Part of a small language model's weights: 4390 steps.
Each number is 200 + 30 x the weight over its row's rms, rounded and kept within 0 to 999. Layers, rows and columns count from 0. The size before them is the row's rms in percent of the matrix's.

# layer 7 MLP down (transposed), 192x128, rms 0.0847, rows 45-52, columns 64-127
097,183,240,226,185,180,183,185,174,230,229,226,185,193,202,166,190,186,228,231,186,187,185,216,273,190,196,207,180,169,179,190,219,230,228,208,216,223,220,215,219,203,165,184,201,193,228,224,211,196,184,223,197,213,181,227,228,198,209,176,177,202,177,190,193
108,187,260,196,178,222,235,196,213,208,170,225,184,134,227,200,170,206,181,235,190,160,228,224,215,221,206,161,188,206,189,212,201,188,165,167,215,195,210,200,210,233,168,151,203,189,197,189,162,253,215,218,144,58,179,214,224,218,183,193,204,226,209,261,200
106,221,235,233,241,168,198,188,203,158,178,201,235,233,250,210,223,174,229,185,217,228,209,146,222,161,196,135,233,230,210,158,233,180,176,238,162,209,138,233,214,209,193,201,183,224,199,233,212,165,197,170,119,129,149,207,207,212,176,226,195,176,157,208,195
105,202,239,149,163,191,204,228,198,216,160,228,220,259,209,152,159,206,198,210,221,210,176,219,172,227,205,166,193,146,189,148,215,227,192,184,266,194,201,192,255,218,235,221,173,182,183,255,165,119,133,236,125,230,203,190,221,215,179,182,174,219,199,185,170
102,227,246,205,114,204,198,198,171,232,153,161,195,222,214,188,181,240,187,237,251,244,154,173,246,213,196,178,212,227,218,160,180,213,212,179,183,171,135,241,223,218,204,173,226,210,248,201,227,212,225,233,204,116,170,200,192,267,192,221,225,193,133,216,174
098,179,217,225,163,213,220,206,161,195,251,219,215,171,211,228,189,219,185,281,179,182,242,200,179,240,220,221,171,158,241,259,264,242,238,163,218,176,220,228,163,173,210,213,200,194,176,192,260,237,195,233,222,150,243,208,185,200,175,220,211,149,194,190,191
108,159,170,198,242,161,208,155,208,185,196,165,208,217,168,199,164,185,200,219,214,196,160,247,209,158,278,211,235,153,209,194,234,225,185,183,218,200,260,189,219,208,187,177,177,146,171,204,167,159,238,215,197,213,205,213,212,171,211,177,133,187,209,207,194
103,142,199,185,263,231,176,236,214,193,200,198,208,249,184,200,174,235,193,218,169,177,181,117,226,223,194,200,219,208,175,198,174,186,234,268,220,225,201,205,140,226,215,245,189,150,174,208,189,176,172,179,169,228,232,213,139,151,206,194,209,168,201,179,166
# layer 7 MLP gate, 192x128, rms 0.0712, rows 46-52, columns 64-127
116,149,188,143,240,210,197,169,228,191,197,210,178,164,187,184,260,214,185,194,218,159,144,157,227,213,208,204,236,257,205,221,181,221,195,234,169,239,194,179,159,202,252,183,180,173,171,238,170,210,268,154,159,204,281,160,226,205,160,161,196,194,177,232,219
109,134,180,174,167,199,214,209,207,192,231,253,227,229,188,160,209,232,214,213,235,205,195,204,200,239,200,183,208,251,219,223,219,247,275,202,152,230,157,205,227,214,183,181,194,196,172,174,117,198,219,273,187,187,231,210,203,213,133,213,212,210,163,212,251
101,176,194,188,198,150,199,242,205,231,213,222,221,214,208,195,231,239,179,204,149,208,203,214,211,262,217,187,176,223,207,169,204,238,193,252,214,197,219,195,199,255,226,216,262,209,136,217,189,149,201,195,164,223,233,214,237,237,170,192,215,211,182,201,200
100,149,200,214,180,236,223,247,229,138,147,228,210,248,195,185,220,236,194,200,193,232,197,225,158,200,186,203,195,211,209,199,177,191,178,179,191,213,180,184,175,228,207,213,193,257,190,235,213,223,266,184,216,177,232,173,227,169,166,159,237,162,211,200,259
101,193,180,235,179,184,183,228,212,215,178,183,151,191,213,214,197,225,169,195,199,124,192,255,165,216,174,203,168,216,227,132,181,177,190,235,193,135,220,184,151,200,190,166,169,265,219,128,195,233,197,190,160,205,176,197,246,201,184,201,244,205,196,227,216
102,154,153,192,252,182,171,193,197,249,219,176,173,180,186,173,164,220,203,213,254,185,192,257,223,208,220,183,200,198,227,160,245,249,192,188,213,237,254,142,204,252,151,174,180,166,194,230,180,178,183,172,192,210,222,232,211,217,231,142,189,186,220,177,185
096,178,194,197,232,245,197,191,187,171,181,209,194,222,194,161,201,223,247,179,206,184,158,174,215,194,250,215,205,249,127,227,214,245,134,172,187,147,191,238,201,214,197,277,198,199,226,187,182,217,231,215,173,245,222,200,237,154,200,210,191,137,234,175,183
# layer 7 MLP up, 192x128, rms 0.0686, rows 46-52, columns 64-127
116,214,211,227,182,243,196,211,174,176,225,238,205,190,190,163,180,193,217,197,223,203,218,162,171,204,241,191,240,231,176,282,216,205,213,233,204,225,157,177,176,174,181,171,186,147,206,241,142,272,238,232,175,188,180,212,194,182,172,186,206,226,142,206,183
112,161,189,221,221,163,188,173,262,203,250,191,249,193,250,208,190,182,260,190,159,183,193,158,231,159,181,162,223,196,272,156,225,187,222,181,120,217,157,236,240,161,167,183,160,200,196,195,162,182,196,192,183,212,192,196,224,154,202,220,236,169,212,246,255
099,181,200,231,169,214,218,193,178,223,186,161,182,248,234,222,193,252,216,205,221,253,194,226,192,177,171,192,209,178,185,172,169,220,175,150,193,195,220,225,181,193,191,270,173,235,202,237,183,177,149,194,180,229,163,186,194,237,197,165,217,196,182,237,201
102,205,220,222,174,216,230,230,185,179,150,196,178,288,194,186,219,226,180,217,215,226,157,211,233,190,172,191,171,190,184,179,173,192,176,173,171,234,178,211,196,248,205,173,176,216,250,238,224,255,221,196,195,197,177,199,197,218,169,174,238,162,193,186,241
099,217,167,260,186,141,174,197,208,265,237,185,208,243,153,203,239,223,187,209,166,221,233,193,187,225,150,195,201,203,233,197,193,198,217,172,241,194,202,157,168,181,189,235,201,189,169,165,238,195,128,214,183,183,143,198,217,211,199,213,227,191,250,190,197
102,205,206,162,193,149,225,184,267,262,200,209,260,233,215,187,246,177,244,161,215,143,241,205,154,211,221,208,233,207,179,223,218,224,198,225,215,257,166,214,209,203,184,215,213,230,185,180,201,201,260,168,197,210,254,232,260,213,103,222,210,173,188,216,187
101,185,194,189,234,178,147,254,249,194,190,218,179,180,195,142,196,124,214,165,167,210,128,188,218,236,195,210,242,232,198,202,176,223,209,190,191,169,209,220,203,176,225,207,205,184,176,225,189,195,226,205,213,218,201,197,124,186,234,247,220,248,223,166,248